config = dict(
    num_key_value_heads=2,
    norm_eps=1e-05,
    rope_theta=13700.0,
    rope_fraction=0.25,
    parallel_block=False,
    max_grad_norm=0.5,
    decay_shape='pow',
)
Each number is 128 + 32 x the weight over its row's rms, rounded and kept within 0 to 255. Layers, rows and columns count from 0. Numbers have three digits each. The size before them is the row's rms in percent of the matrix's.

# layer 5 MLP up, 1024x256, rms 0.0591, rows 11-119, columns 0-127
111:080058136092109149114178101114193105129128111150180118145087130179108143098151137108181115151204122143131104122153107161146118146129143164197095180137114113135150107123120096105109076168158119137166115137094187155163132195152153137147139082167145123118126095098113167105104204147149122099104053147131169173187113168057092124120168154096101051059160145105147136122114152126153139158135
118:120137123134127113121142093116076133116115179189182166132130159111125162175049173196146094089164095123147131129106173136156169158123070188068167095088107175136106078139154157112122093111111082116151175127089180117096072110133120101126192104126034147104125123137053081117110125147183130186090120153112164162166141094112090098004119082116082157131081085104176181174167138131139184133191
113:147131122165110135124132149122094134112090106138177118131138072184076078155144134146127159147079145134127122132089162113123155150182093134166154088147134173112133073114123141114064177153098218143129202104172073154142118096075126098115148164156085197124115091113153159089120110094174147136121072098111121134127187108110150108106167130142118100133078114113137137167160198123154212157113
105:120123131187125092133152116117128122098090040225155158126073117092121101076169160163179147177145103164127129161109154179096126082142135073125134184144211113101063127128082180119147086100114140183121106145128141112152096129152104171114191117103160141151135139091099164164115116098162170154123138150142111123093127123113123112127107193137103089081133089110134106126107158131107136153113
105:147099114138125143094115100151112141158075132177215118114086141120106129138128183102082160127101118109123074202118109093135131106129141103114106133225143101162149144137175109101105131135095122134192129193091148080158115108140112165179132170116113117112115055143168128106083107141086206155159111159074101151101135108141068111113114154092145041146087136141127189115138165148198143112189
092:092084116142122155108129123090154120083139101114195114129141065155186110132164120112136099122123180151124171201135182147194156120066154096113167113151204160181208192131080153172089160079137085126105098127116124130145113159109092132113148145101116149128120121149103116053127123145168082116102138180087154074113170146123135139220150102150146117122127134140118156087155146148136144143121
100:190155092135171162131110161130135135174110122141128163188145115201181118136140162129133128162106168157155166110151149174098143046147126101126152110102150106165097140174161137129105169063146154164110062105110132117122073186055149155127161101106118157134124097150125119121139111115174130134053116133096163135138118113101113145135049189099127132109128125098107152100102090149167173137144
107:152174157159143162101111184137091170149138151121195148121192208156164197092125171098103137119122152144137095172081132140184111136116140129151091126126168127139135093123195151079156178117109082116116133170117099100164114123138120098161101147099127131158029149082172187074156161103105134100098153137129145101098122110075123061120143091153113069091098112121118146096066096119198129115129
094:186124133145118148086095130154175101125102168140162180134130137128109107113116081126100031126161130196141126159143131050075142097100142160104187082169112153100119185150107166119118081142129106116140113159136107095175175162190138170147172100148153081150124074136125068153109119160130108159113127160118095182106159161116125079160168146122115147107083125139160087100148119169112194158171
112:044178110141108128136128103106149156159138115122159156138113134093154110067125114152131071134050135182132103152130176155141140080147168163153109151164181115117167085149202118136162130105092148191146125165056152114135139149123099114153135058172110167110086103068135185108090143129083145127136108168101093093166128157139137177140090157101150105105120138138121194085139125172168141132149
100:147104080194136124190102089130076115200123124102155191149098116158161103098172151139101133101137139126159139163151131155181149148151147121138138113137158184140146058158052148083119118107127094101121135119152078121129135085181124092100108115108143145130097150120059132098145159145128126171120072150114108143151139061132092151155115217143111154151150094092191142086141124093128107109099
108:115144141113073193097158166134146089107117129150113099115105184091134108160094181112161118140128071151137042125119111145133159178104140113113141144149155065176106173167198138186126147102132200098119130111044128112111125139118096146123113107171107158153080080143103110132095173114151204109126125181151143116116129131131083117119052143124175102061167062095140097108086140132108122120117
105:174076157150118092173114060139140097110113130184122112133119175113065127081038121133124099098112126127158065123122141134164141124173129132110108159152145131127149119185177165140109103084170162162171132171108077105153161134071173114134118152168151103105142121085157134108176069118158178157145107074097118131145159087081078133123122148113158142079158100139094157143118115176155116159130
096:119150081138136137119133136096053167178101134113114120207135167087132170105102155102153116121095096142115082169123151166119169138112093134099129144165157108116140111113172114150146164058174130134120155103146201094139116104064110141090137153131120156176150078108122156124131102100106147139160156185129174137136157113148125176100126129164140044139116084091098135095080110116118122162176
087:142108118142124088158125128077175102080097089149205141140128159138095134080136164160115086168132122108139145103097171173121150148095138111132120141083172111119120042155064142128063149126172137146122061101122154125100119181118169119180144101102144133118113121143049117141088180128103115137105113076079201071115137105145114091202134112113092166141154087149155153067121119220134074134154
115:129128123145132098140149102144151137146103162122129162122142166140130144118056108136094110114098116116142135137086152158152117116097158113139113112133160129078160135117112084168142127115159126142100107166105105077130095104057072142167129142133136148162143111140174096062116153147124158075121113186128174097072104129151100094157166069097106112120106118099040175100069154105107156174079
105:147162103122121089102174095138137109136160080102124190120156115153148076063109170093158065091137136142125145137081066156096167134117135053176151150181098128079101138149152110103169139124116100184113144177149120081158105123144185132153179115144103147100126098067087140102123124110134213107099122080189111136147101071131094132132062182112153139130071189091118199132136115143075135112147
100:059122171121114133120158127198086142110173121153174111150158121106116074133114185170085109079114069111058126176115202170099189123124123143183119119137139131173080109120168139082119109134077155171197058161083092126116116111156147117126149142156101119073090122146115084112096115112130151132063182123100192129164157149147114123185088123145180157096120161114174228108134126142145109103101
100:170097139097104104148142205103137107141088167119152078157192103171108113109118132157132044106126116172105109160149151114132127111114117113173145128184142147134136128131113182091134124141103086174104136203187114130137099126139197122158130166127096148204120058150094183115106084128115097066095128152085185143123136164160099136097149137118095104134091157113163095106092105164129106128106
097:099119112102123183060153151129048091163114155101168140120139091127110100139197126185145132199137149129088134115116162163102149110155164141100153153131130147032107077150172115062094117084146140144139139147131130100203095156095154134093170132077140146135111170124103116072119143118144130131106116102063084085096167163077118133151174138125113166076151131126124127158103113088105127126118
118:143127093197153141131129076168139110172065156088140132147128130125139119151107070146135093074164057142122118159075157162108176135128163152113137131162070126126115111133171109151147136162078119117107137166155139090110161098104176154101112137192050105171103095124104085077153183129149133168103158167162196096137143132130130074152122133074127152135161154137125160167157093205184185159172
105:138151152065111159140135099059123147171126162154131175106198179090128137051114123096083064137101091116166103146120084138129161117218126103136178183129115118144150107174168119160224102125109164074090111104127123089104111113132148102182148108168115099146100061085118070111154160109097153111127127141124101106102123154154087175112135122066160131130127135166083175136157071147108132152055
085:097107127153123128056119129105087077175121087107127131152153146129068144084103137152158083159083107159122087158185180099106141094143104164150158105131093181089140129156166092169100128148109108116191068138142134116144114125042150140142122117129110113133120111114153171118148114149125174058130086104179148176154113104092082101127102201171129160149086129111097107067108152148114123146104
097:195090081096103120148146112144117110136087126155109167151167138139148107061081086106177125096099092178145117129143194121125124102142159098153082154201157156123153122155122143168099127107118128150152116132123195134111077099105129147185123101139158162161144120117133120104172140167129115078155187123088147127206155122136142157090149183114120121131124079137127120108118121098111147156117
098:161118103151130159134111137113169102150147099128139181137148146185125126165142174128129141110140147119132157105073151109134118117138108182080123172108165148120099075155120157149082149181137173145144110107064179125180100163112141152178150102207156172099157124127095112142130136114166066138077137096103159228112125136152031136125129175170137100158156075102081139072121110123081144151098
089:137092144158113133036106092092159041126172154147140183153159143154144136121132082120114096089098101133076099131151123101157069085144147144094202181125159107106166119140143187212168106176088151153154096119095103138133177142072131145096159082152123163094107116129091122124090115194165123129119102175087073112093130148142103166129149130100093193157105096119060101078164123147155106108147
102:200124159155118174075129091114139102128100138135131188098153133100163078142169147085143124121106172151100142137089160162104169172200114109142138155125119142144167155131155133137152100169112155133178132144132138118151099115133182111080189133144069068123134073100097130099170105113113141131129091161080086148141119139137130131134103112078147146071100133131141176137051154082108117108167
095:176154150122095142117111097105158128154102129093135168146158158215105159108156104134060113138149085154170125114186221134076149118163074095102175179113133155135139150142133139139122119045137197159160117158102116129105069176098067184125155088150151073105153107121102088119165174136134168158097065144130126118134095107101128125060105129100162150150140083125097154150103142137108109161142
093:150146140130146147108161154129147179146077138124108124130138097097120155091126119114090144138114124134230141186082214121131152110151139191156142133065133126096182089118132123118136096110133174153148113151118108075164078136148116118152131137115173127148099120135138120154164139165091176017167065119057120125086108161068075106143188144086184163121106112133112114154070120115108114163101
101:172136086133118112135121145152176078091083091153131143163201159190148092136126126123113117092144152183157066124115141147114159169099110113149115112185117145138106125180115122164125118161097187058109089146143138121105067088033131201166121099112078115120147082180179158105129117154112156117088137144138089093182098129106140162109101179152113147151136105153069101131062178145153131108120
100:152169082145103148162087096118150130185098124089130179121148108172124143110103188083160141120094127141188120128110107114139155144148150169132141178188156199155137090143084127126102174139108159125156119100069245139164135146090131105104068117182137137150128110075162088116144162101078136119136152197098180113136174116082132079141134169119094131137109117145156149101125116102148127135167
099:136114103138042136109143113119167123103127131180155129181128183099117140113089100121071113121099110105182092104137138168152109113150161132205097183153167107181180081131126134178119083058052109078156157163078147108172093147105143185208153120176100119132152122085121137090132137123159148088123165189139191125119188072102142125136129181069118066086151139077161150088156185091088114170200
099:057137105092061141125163174121159143130133170170089103163173166128150132146100179127127111090145120141179061125132107089134061155106098136141102122164171149106123111128207126146141145102151137115119126232139189132111135103096158068215092157149139120153121017140153099126191137166095119105127133167114141115182120163147130094101110134135144104155100141107110088109074122196142134100115
101:168088108142188144148094123084091096164117104114153132129105141155159104132082124162131159069155069157149190148141190128060157167131133169103131135157166118171144119071151132114185167097020191137115120141113125130137073136118170157091170155131157134162129158122091165102112107112177095117129116137161194174139154104131085079162089138094084147144114098139135159111104112126151207131112
101:139098132105120091125128162145152085130139117132185132133112148108135113104160187137135097097142078117138042133125198109155106135164117087118108159111174161156087111136130151144106131110092179111136126208081106115110142143125121178105138132141085132154080116123148095152083120096124146094118152149107099151174085151115129176104088158149139149098109105095116116172142183153178118115190
183:154148053169064118136145090095193134158127129158136094131125119132117097125067127096073068157101086119176103107127121138088089158107123101126093165171117111141169098139148154179143097060146146094168081145083152148212099178136129130142153114200141137127126136124108124118090133155183200099111138124149191133125189152117133096125140126094163107115151102100156154136053178155093126084153
108:146144130145123142109125110108145125137131119151116106141126115111146154115142066115103159178098171111181147115119146121146111178121163135085116112184196114129145038141124114161142117136115150176165143151121188079161159211047174096155121140117167140127143099138156160079127105149183134099095156134082162110075106042071124191105129111084126105101143075121148115082131167063148130152181
105:180166111129103127161146079075128146166123151125085051175156138191080060128115109136136129094116106140189144139123072159063155129151118194100088122089184088148123140163160181057137064070146154158117087129101100116117146182117109127123080121116128127119133111122160122129142180164108110155126159130080113067152147114149158132130056101100102136129073161123123154132109154135136111220103
104:129148135140119138073127038141114137134088129089158112090140102163095092093138100165060124182131133218183119139106137163081181131133131214149111091158103110129138100129173124149104156134146157119104197171137052134132116094146149163113172151114179124180101129098125139100104142137125143055126143126143120165130168092117169079115130209140127162096093093133098140152200165125216116127125
109:153122139195063143150133109100062121140133145105128086145117095110117099135039088103170096147134072101177142141121100126085149142167142151119121102149091178164182115138171132182097104064080118075202114134121150136077130129054179166145110150152102169152104128124117110091156155122163116174089079118152150119168095077086151115112163177109132116092148068087133198201138119131077133133129
095:120084135107166138121137110131141139103144063155115152156144172114115118080141148117070128105123095132182131127127135158160153064188182151122222181142140090088195148112163157160115150119128156137158122147144189112152063195103158081161136134113160189163141125073090125144153167102162186077133108027120135173114164139078064071116153163133160121094141140116104123085135116134145156136124
091:103144135148145185130139105091114111138080177158143114101120131084054177147155196122050104154079106125114164097187089076114172137124096181105191122078163088177104123146124133113148190163167174144118133095117122071112107128064105099154147131124146134098090094048114132134097171159136120151059108115157103140114127088140093150121126116171144132106163082095161135100134117118137196169119
109:136148080130112105157162176110084134162143170111147166123144081172146117126154084140175148122112105186137135198149129127102159178129113089133114166178106173088068107138132172191202111131132096154130144065161097111099114117116127094097113102199144087139105106071169104099151185160119122162149121134136131124103105149136121132093133111063143120096094146106121124127167116176150079141121
089:130068168126154108127087086174096168122125125196159131101123126091111133133088193119093076139158083129098166106147076139123163130122079117174156170123155121094099141076204174147146069127121078169203112123136133132154117191159116103108114041164074165098070094129098188118086139125168169148137121124134093132134135150155146143150093135075173139084094164126099159060109148129122067168120
106:144175175105108158050085100206076166187053094128102064139134119164081130172076112095149102125154167135118144126139148148106100128065112140129115108128105136143164140159204104129138116152138167095092113133088136109135185166105198155154086146095162174108135103149079104146179150145132110108093115138092147134171137139077127124138092140152148135114162086076145145160087146162092164142139
095:089088053155112110104162109173122137145137147199153153183133133092138115169108230112096105064174136150096101130089118144144132185147097159156168181156118098130098121193143092126166108063119100152106112200099130176136116135186132135165126109084117078122118121177155151158107101084107084155107123129100137133133151124064059091153097119111140101084126156084114133131157133092121115084134
097:141122164162130069102097114117114070107125159170138105159131184124132146141124145107073108179138105134143080103186140122070143095133118097125144112179069121170116143145164096071130091130125158122201158138138137119161134124110090144153095149123112139103157063170148104123171157173126139175096190157099139143182120085119182143153117101158146169127129125133100126169135146153121175166141
099:130118132042109165075163202115166124154043147170139147121129214152182142166107161114132135144132095124111114130125089149153173127120153151200152138116173109163118126088161121150135063153125186063151111118108095106159121123097121126120127204146091168170129127140094137115105134104166161102119118116069129129143159142091167074155124091090151136054128154061054197105109092128118094131148
105:184058099125146134078183103109102050110093123108130109121123090169110114132135130175140103163156119118142120126202173168201141103137162119094138153180111121097135161114146176050156114082148161157101174117128120055147117108069174187067185144128147096124126073123083123115189095181160170152125168082139121136072148162135138115084123165158106135129133099105116153151127136145120140084073
097:145087166121107146127085117156112154132103147181202175087103144072089148125070137120136108101156065130216068185100140093131180152134131181109169118181148137149113139108104127133113109134089109115092111131155152048116103101120171134171138106113120169114127096171154127112144128169157159113124079053130086173164214127127100080115087101111103133119074105088111140113190108136142138183160
111:197104149153077171114158163116152078106076107114111115120082108168113136065095114090095061132071096179168139139144141111078146061086130161128155172099077159117082086121147098086124121149115108109137074170144125123115139140135130104139109101183131135146124110097136142117122070170172095158050134135124096113125110153079129150155164158116155123141126134126163121091125172147080149134147
097:161085146133107164152135101091125085155101101147117183110178126118133130074132130197181122102144097141134165179156169181166116125144122108087145115111175075102076145139107209146122112165132085183085111149115151149102096163126165206133089138061079119131141134103064194134185153120153173113047070097091124128184077138119127113057120106174090116089114158112118105146104183087135132111146
096:154132168083131131106126169145063146145144142118112161144141208101165141112065131118137093116157052163137087144147137146051153144109181104137146038203126180108132130155224191090100084162106077158146109141144094126171169127082155140155111159170144098174151140086109112063142190066104097102110107171124131114123114095149133119092099096134077080141067096154097186130128103201056128160145
094:144112142116104171215131103123114102159153151158122143104155143212106152145155163114126139096111136106182136142111144109134147118126148123136094127099140093177153072091185126112088087068186143119082132112179098130081093165072124061114211180164124052179159098068136085077160143115130151135106143151071179107149104080119114142094093118124113122155117111110075127095097179149081123183095
092:125082114119099094128107125121178111094157133124152054119227116184083103057156137144095158169163171149091106138115128128126140162138166181160127114137100151135115108127113164192122139116203152167157192146072189120132102199167121168136132112136126155164121092110105141106179066133125113066139113101087137135073103113119154132129125121157197102151148131110142147091101197080101199133091
088:096075161100177165139116153138171126121128087163126168166150114131087155096119141171117119193172081089196105185094105138125203135108147138151084122191138136150127084119130054102133130109141150130139077102124159099132161165166167107109110092127091131112115129193131085118125135137116119092090082140144171155076147158101034097179114092122134108126129119127162171092152182163139108179134
092:132103160154110088137096117147139079160115150185121110101174150055129155130129136144079083184087132091126161132147120163091130125108107146093081128155164102112067153204098173139091133107079215179152128141086151117103138158063110167139125125154135170117123092103099156159211123174135090145099113122114071074154095114078143085087092183162152163151120119135151134132119159098094129125139
104:141120086213130176170115140106174144094150090139186169058112110155123094080086115104137131129090153087163062175042103137142154131160106125112183142127169109121134124110163132206079115087156109105102122152117149063111039079135143151173153106141084101200113137144158103123103102140114145117143123163082151148084145133106171076141148122106108085106133124128163129122136133083155144145117
098:116144133168049138139099131128151156118108131100100158120109129155151125108127082149105119133086093166145107091086170155086118100121202150172138137113113164134142089128142171147098127054120131146136076125108188131174110114166109173155112108139105143181149141134147091135142121138151186106130110111113153130140118204091089132102173149159107087081139101098153101053052142099135138115193
095:145101114087174115078165157165175051156142116181143124180141120137163189066100146177104142208134152103094156109148150088148136121140138123126166149146102169093050123146150169128111156113109157101129113086120171122131124139149125205117102148141094160082128074124105126129126110121173096129115175152133165134128137078067130147161153127094136101111119138116140164110123188137148145124126
101:209139113152093121137108152091109100140116126130132147125090153109072132113164123126104156085173142162150141141170148100153126076156101104113144157134142073119119077097112107057154070108122112102108114137068057104204120117150120143086154106148072135217120115145114200204154154126161132114091110172124182096175166186103092126145153146180135105097079118109106183166142121170124112153152
095:154089151129150134177193175156116171178135087188154187147123143071134076123154162145140106087159133152117088152135099157115176148177129088198123192123145108100123120149113130080141153115130113134108055153106162114116114147158149072120167166115108076140115106101111142171125132154102103128141122125125119142099118107140120119116144138125184076108111124115077141056150143113114143105088
102:108107094202082103066101090122131168122135098130176180178129189116097133087145173116120141184179154140187125119127124182156154165121145162200089159150164131157094114163184132074162118087150143139131162156107191139129119126130164109121146111126140184127113097119078189127108054140130140098117187119145103096167123073107156122136135173213166134122126089121153128127154103142140163132157
096:127110070137126187121160077087080111134095057116133161106182117162089113122082161109076072155089077127152094118170149133116111144122101154189105152145173106095105132079171123124142125072164133221145136149151142114106108136119144100124120133146137128090127066056150165160104132158140157128111173135091138187111134135169150147126101130149135137100095141123105145150131133145043124113109
110:119110136067096140142127080145097083137165095167152122132146137176132147127066103119106129109089122159125096166134163093111121085136096103095160123173113064146111145161072134089128068118111162093104106158089130066108132150088147133190115172157138162150118108146097155150094087199131128121082139141206161126144132171105100150100048106088132142129086114164081163130112130140160147124095
092:117093054101157083133097105164120127169148125153130090145121117149097128112152143186106093132129167159149144095139145117126165172186146171138074121087160060153155087151109097119056145109164156128216138181090052118173109178090094120106106126083131105156073133130106087135135131150096105159105090146090138113104160064126147127165109152193204118130161187135121123139129138052136116144133
104:085136102163158158158109108107169103133102059194166122116117150224165152110096147103140113151127144115125073156182103163080146141110138129167127154189129086199097151145172186131162108132132101100176156154077151103093130124135166137146150068150111143145091118121118155118082089100124167080138177117107147194121144086089150091061074198122132153062121145154165211129145127116147148164170
096:119167094120079102082110101155134141135075148141133163197153169112104131149090096123216133184157071133202077113116104102109137145156118153142139105156143151101089145125158127139106070081156091044121112108103155145150096141122096156083090116171127156194110143147092093150169111150107186169126116137097149081135189079113090119136154141104154164122145136063130137123140143068127089099208
095:166101094178128084095129099108151143109109175106107119183165151113125129117169122141112145184087138132163147112084121193106158124154122107138139086072134194139131168116078109135133112131089132115118144122121143120117092130115096130150165099151095105133117113106101100116101169143099129150132096155206155085136155059143101085158098086101091184109106121058110142112139152102069110153181
115:136182146138076153126160124128160143124134136144116111109146105149165143157126096112127086143135098189122091125146186182081120167135119131101138113124126127170095115153198153148146161133155145164125061155172090149124100140097123141129063161103110082192132121113076054121167174167188138150112162118113166113108103140110121165065131139086142098122147169110132159170081197106094137096101
103:195145070154119160117153139084194153193124094152154097096120153189099111127147174133146082153163151134139106101080164120114134095109127093101169166128141144088174141122137126118119137079174165098133034114054149102132080119058094068130097088156167159115125133111102147100109175191115187141170142132148171154096097095144093113096115082106158117136136097096123146178125134104099149141125
093:132159142127163136069171124141092123137103124118155140154122184109185195095105089111173099156152168191080170119080091128109083113211126128095138108095118175133150147140140192069125159176105159141110116079090122111118161171128088140185100097107166072171119114084129143140160153187094139114148093162071162192147132082163093115149122118086145103082113128089149132135070101186112113143156
097:119157163112064139161129138113195085117087175127139160123159144116108174121069109138172094149140028152139057146088155140132163120096189168153120074204191130142093128168150137155105082185106102109097052144148163132087090133112151165186055156094156128126144136137122080103143145229145119088085173163127127101134124124150089124079158138081083150121113098099110168107106117121120090127128
094:085086080180121116068125092100086158106144082124127120151110115147119092090162111193191145170110128173089169110170167130072119096093207128118179125139149108124137129138101175176122149132145120172145106157153154113202123199163154115131111075105151149125092149145104145102129135095119121122103099157152133181130171169147125120090129132159124112135146073130075074081096142123126149143098
096:137122105166091092135155151095173075180093140124174138136155076095109073093133149175067137164059107150156083171113140085154157116119124144144085170162112123094199092121119096129157115156173147098118105134106153119155115145099121090099197171106137125169097123157092172107179126113212149076104131109078126124107115112104072138140178137090135117114101091099074166131130080146155136169113
097:117104156122129123123080124121124102150135090175160136154080110106115146177185160137115127135128146152154109115192181140107138107149097138156164115149159099189112082168149083110117060064194129161119146138076100145128129163146141146101153124161101157138128099131105122146118118085167096115090118181111185124100162106155140142136123110068108154097132130127104123113151127158073136177083
085:084155106136144130115084175148136104171144078147151105148099128163058157092180156200085113162121121148100102123117090109161168108135121152133148078155126114124106111161107168128056124164102123183151141172169164112176120198091140121104141168088132062100117130146108088124169087103085093166085108097094119155110100114138082129140131139163124096154143179094150107061076142132153115161090
100:130157058119130187125146093130089163132167147132096160172144128079132120165083112127186063131137096147134127226115098118119164121191094127136134156132150132158092142173121124147171080128103095182107148167140124089103184131094149162118058109160089147154104104132107056162132106142129130193070088146131123104090122090179149115095111100110116110107134147106140148101186080115167156128129
090:088082136103055150185154121117128140216123090134121121107113097145126180113160113147159110190126139130060108124134105153183114122087166072129180110153114117101072144119127087140163105148091180147090078138100140113126145152122176115118145134132119162121099106142125174061123151139128141048070131163126169130091162118087154041171149119119125102117127083113173161127160155125117134130208
104:106209117154091158149128140100080130136086160177164219115128182116109149144053102179115120108119054156105092143100115107144099155121098146098138130118126148096099096115171173089168116078099097106144084125096156108090115130137187112217165126142110102119117143141110118110153106143070130171095169173089120140179105129150173150106142089070132117115099122080137177094115094150144121126162
104:169152072144092144067117147104096126167170095192145136109094156135137116177113168142152128201155184228084109111135166094086120144185148109072141120068088170117141144102092174105114160187121170148108119163138112088167121101154134103132168140075165106148142110085108145160144122178150121083128119190081145131113121073129136117091163155147149070078148146117114137113096157149086172134147
096:132146085098138097105177075151139115115078156095141100185142135156089060111107175126153135107085123088173130171149166086089129161099153138130130123138098139140096118090118173155134125090113156106169094137118109115135078110109110147186174120154180178159098140160098107079143157140071126143150109154115126110138135071122126064166109121150145042141053056132104109082090162149131134144209
092:143107087113081105114157074048091115152124076136203138147090107130125114137113102116129131163091173186089100116119179159130134098146091133163094164092165139166141101085103082117114173064117149187084151153121145108103096186140153186135154162087082178152163145085085136086113081116134129146147192130080152166154129134149149172146068220129113097133143154119191131142144162110126157117119
097:111074140182172094096187125073073129099132118120122122095083151129127192072159137141177123105079139086062126096119097178138132087111188153137129147111120141102076127108111143167100135208143181168153112133047135130153168222162119107141148108151145180122095115137117197151084153116176138133123057121124128145112112103055116131125127089134125125098166109116188107103100144144124145136113
097:073084064157090117106176079134127130126105133115157120154094131113171138185117142138178104178124153144182072100142155106123139131085130192132163130140138103111140137193124148118125090142165124126121124090076189113204101135108089148120124168169123143161112154109157103143053109126144177158147146109163116110118107119104107094120068177071131062116158175098153098096105227102066140134120
105:139181125178109124139139097099121111134146132179118124139192195125157084118086106157063165082125089174149166144077134104152109203128116128108133112099151187094105061151151095140165103129157076106126117141124111099118197129105171149131113113164098128141117088132158095104138149126114141119120094170160144138100094103027180142125141089078106104126103163096132123146105141113149137122149
096:126126123142130103066057108160139062164109066169108107133218114132116162085178181158111129123080121106066106114094104119132133120185092150110125126114131103143134111162152151118121177151097106128124108135128175107137156121088126115111093145109177115150077084100137093103148129138145130154110139150056148042135115180152115171154154108121132079164132076148122098157124180140105153098126
098:150093105133146157139145153111104090152154182182165193128157121136182087149105077157126097107109161132136103130102166097144109138141085105127150151195122181140207107195172107187053203150141111105133116193154180139092080165085107111122136093172131202124090134190157124127149154147152122109095068143073138144108117091044115132091132138104099162151114130137105113136167077128140116125098
108:143196170127096154153159091113104071098122129121113142130126148120065157126053084101130143145144104153189037126094110125153129126179056124136151162175166122123043118153102090119160157148091104102120062152112160158124142134128182155132143084141122114111132042096170106132128113120109082110066137113144173132137165125121085130172146143128152100076125094148125158158091169146136101113120
105:188201139179103075122156089135119104171167163136121162135133138137105088170159121140112106107155168146178146122136142140126161188155146157112121121144174153170130145158112121103125152095163152162141153132159099083162160187137125179073093138132147101110127108143130105084120123142180114128099090088097119174145157131178151157149073135077131071106176081082166160090071161098154099124108
119:161096119093143083093146151130120126093129186119126135157149184130158123063146132170146119132152118199107125143089196148110117108165134190154124196148141170119134151128177137105169124059141175112186099124094122067115090091117128121116166102169157108131089132130096159063170119099146122122116133128106158139110150092154139112162076115135083131135100104132124119126095115169093246142104
102:121117048129132079141169122125151137124091101090143190064155123133172121118068115113161069102125194150162147193183180115124103143153102098096108135103144165086102096156086148100134093081151200143162172111138146094119153100151126156089150112150125136130121137111039149073099153119185112086149137159056162148146100134170144153160068182155144081116129138133138106146091134140102195114091
101:201125166100141100052168196148115086172070106173137132124137116117112132145129133141132139164139091172220128148155163148039119111156102160152186089133129101159116139115150146083086125128097115136108091168080194121121158106141103168182119155089127204148108151124144046195163117130173119115122102138132123140110102115106089119086124135128134110121066171070123125134091150149159113144098
094:130138102045111172172133162101124134186120048170187107074132113209142105122100140106138153124120155114107170163083144135102107175140152154105119100188145151200115119133075191069145117128105139121111137123140141094120098164151059140134154109106128166116107198093091138138133104114119142150140100132096117140135171087114103115031102138126119122159120099133172096110181161114119188140086
100:123119053152125065107119139136110185104151113102153168186186151162108112137120103176105102108120111139151128147131183162093126125157093148168118182126137131130127123077188112085149121077123163144127100190174172118120075135143175138093209098128163198064104131139104123118135123160128093085105108133094134155148111098149152132149159163152169135110128156129178162096081092119139128137148
102:212146065147116158110162161112055092189111077114137183118116220131136125116135125090159141172140132148137102132114131182089178093087105108079064095078171106196144077138191123161114111107146150110112120127138151075095096082127073140119126137155115137113133110104121130164094206102125102119136152130079132158151117092149168114068101171109177139147113179093093085145143094129123223130109
104:117153124141161125157128132161162081134074112120126095158125111141116138123101114089157131151136098148167086122116131072117134111163116118179137116130190177178138071141135111146163097091092151159146071152086143095162082124127138107178103109160166194200138148160167129143208120111174183188155115113101132114100183118152086128113115163117116117098117062114150153146086137097089095127117
096:085128126172116084082103095117160079099146099163158206116218126151198122109111114199107066125110112115159184124078153129134098194126095160085169110174042128147104145112128145093134091118098119155136163127085147115126130094116181105099149151141121134103099104170101097112132125112124104158118109183134125116101111115135149110190130106142143164105132092147149140180167125144142214144134
104:189137077140098128163132125119122165183143170085100119085186092144109159107126163144142107156087051106182072150119096108097181078097121121190113132153154158074105130122134106065169103129097173140081112204154154168123137115184151113163124157131132182126075085066120133130114148109115188141092112144123105115108165072161140086067101160147128101116124121104135158121111169201108212118078
096:143137145140135151146090118100132068147091160178102104112108119082166142142142139120114094168115163152182123176094182144067108034169081068108176140185075173135123143115255118166093158142146174157149092141063155138105126126101092168185115161135126128158136077104144102129104125183138151098110152115080123126111115135127127175088111154143172147105097119116063138108117172179121164126158
097:116135133146129077107117163105120126123110125161133195146126143109099127108093109182110120117096090132146171114088140088141144143180172159116159135164082167153072149142121084125121041127112117158124062129071151116128142190158141078132139115164118113090152132068113195101159094180106116146092101118117113040143161127071102095128130148088182182097178124106164148067102113130124139138148
092:079128148091120106095156099195177127123105125114169124117139178121147163157147087080068120137135143114137134106102154122116173158129126105163122095155104128140155140105142107160088120119102083140074070190084150120148138145120160114139169151131100107172135138162110158095191170161131067136118133173128150112125134134133110210120116087032145127148159124102059155091058190092101126104162
096:137126088112104136151171180130115072117146113181127136154101084164113139159125173156143167122157104128112161098139112153119179151186159120166178082100157083053084112136114138087085111122143128109116108124155162118162116128134154191158220148192133156178112087091156118163167151146114118130109122140167128106170158143117147149118109163136181145134147143082113197100069122203091066150101
100:139132138094093128098137166081161127105144151173164133108103104109141131130079131116103035106105118150106082173194107150155125126163132126131152111110145086128126145110121087165188105084119102174124111198084091163165126114125109120159136099186114141173124111101053178096151134076126087145107122193202160157168107132158120087158119178124151156132060125115117123130116113148156149119166
095:048119158158088140110158163137114135146051110177172165066117153111104136092059157094108138151167059117144156142084150178132151153092107091156118124157189179210123122117182165148145067116121101090195132146125186113160136194142078142138147077192137169081127115162114186152082150103130149152135146108057097132163123155162137139137133125102146151067071138113095132091115108133083108162070
115:170029144121120149179113104117083152148121148169094145112151094110112085124121121163159118118127107148122111154154131107128192121170160087092132151154117143161122157159170143142141138146082121134122131184137138082124096101150137151116166162182055081112140144082084110180142129090119108139112132135168139140182183084097119066181144136101111128115126172148147165174171159079141190181188
099:150098122151132129161141122114102090048123093123139103104064134147164065165130099159158119072089067162131084145099143138141116130108127151148115133184163136074126105225096169127099131088158118095168184185134101125191048149075089127140127124111098109100095124145093128167203067111131161110074135131147164144164159151120120091121143165145115107124121153102120184191150096178202149169112
099:122103105100146143109154123084114140085096176169131126159149166132162181114119131141132121141181105128116111173092136136168133138136161066127186142130091095071170109109115164064130149078120120110161148130101129117141151089082160142127143175129107111216071152141104136097135166220131138156080104168197135102191139078049120055125135083113115049142102117107132140156125145121118121121167
095:190124110191162156084101138101124120125108157133113142128137111096074154144123155118163100174120102188129181180193101149099139078084084161145160123143158181141189122142166160134086095133103165095113087155153125104108179083105209141149112091148143161157097059148072130100133112114131167169121137139101161097128103060145161116154112120105156172157105162117158093164094131171085159147172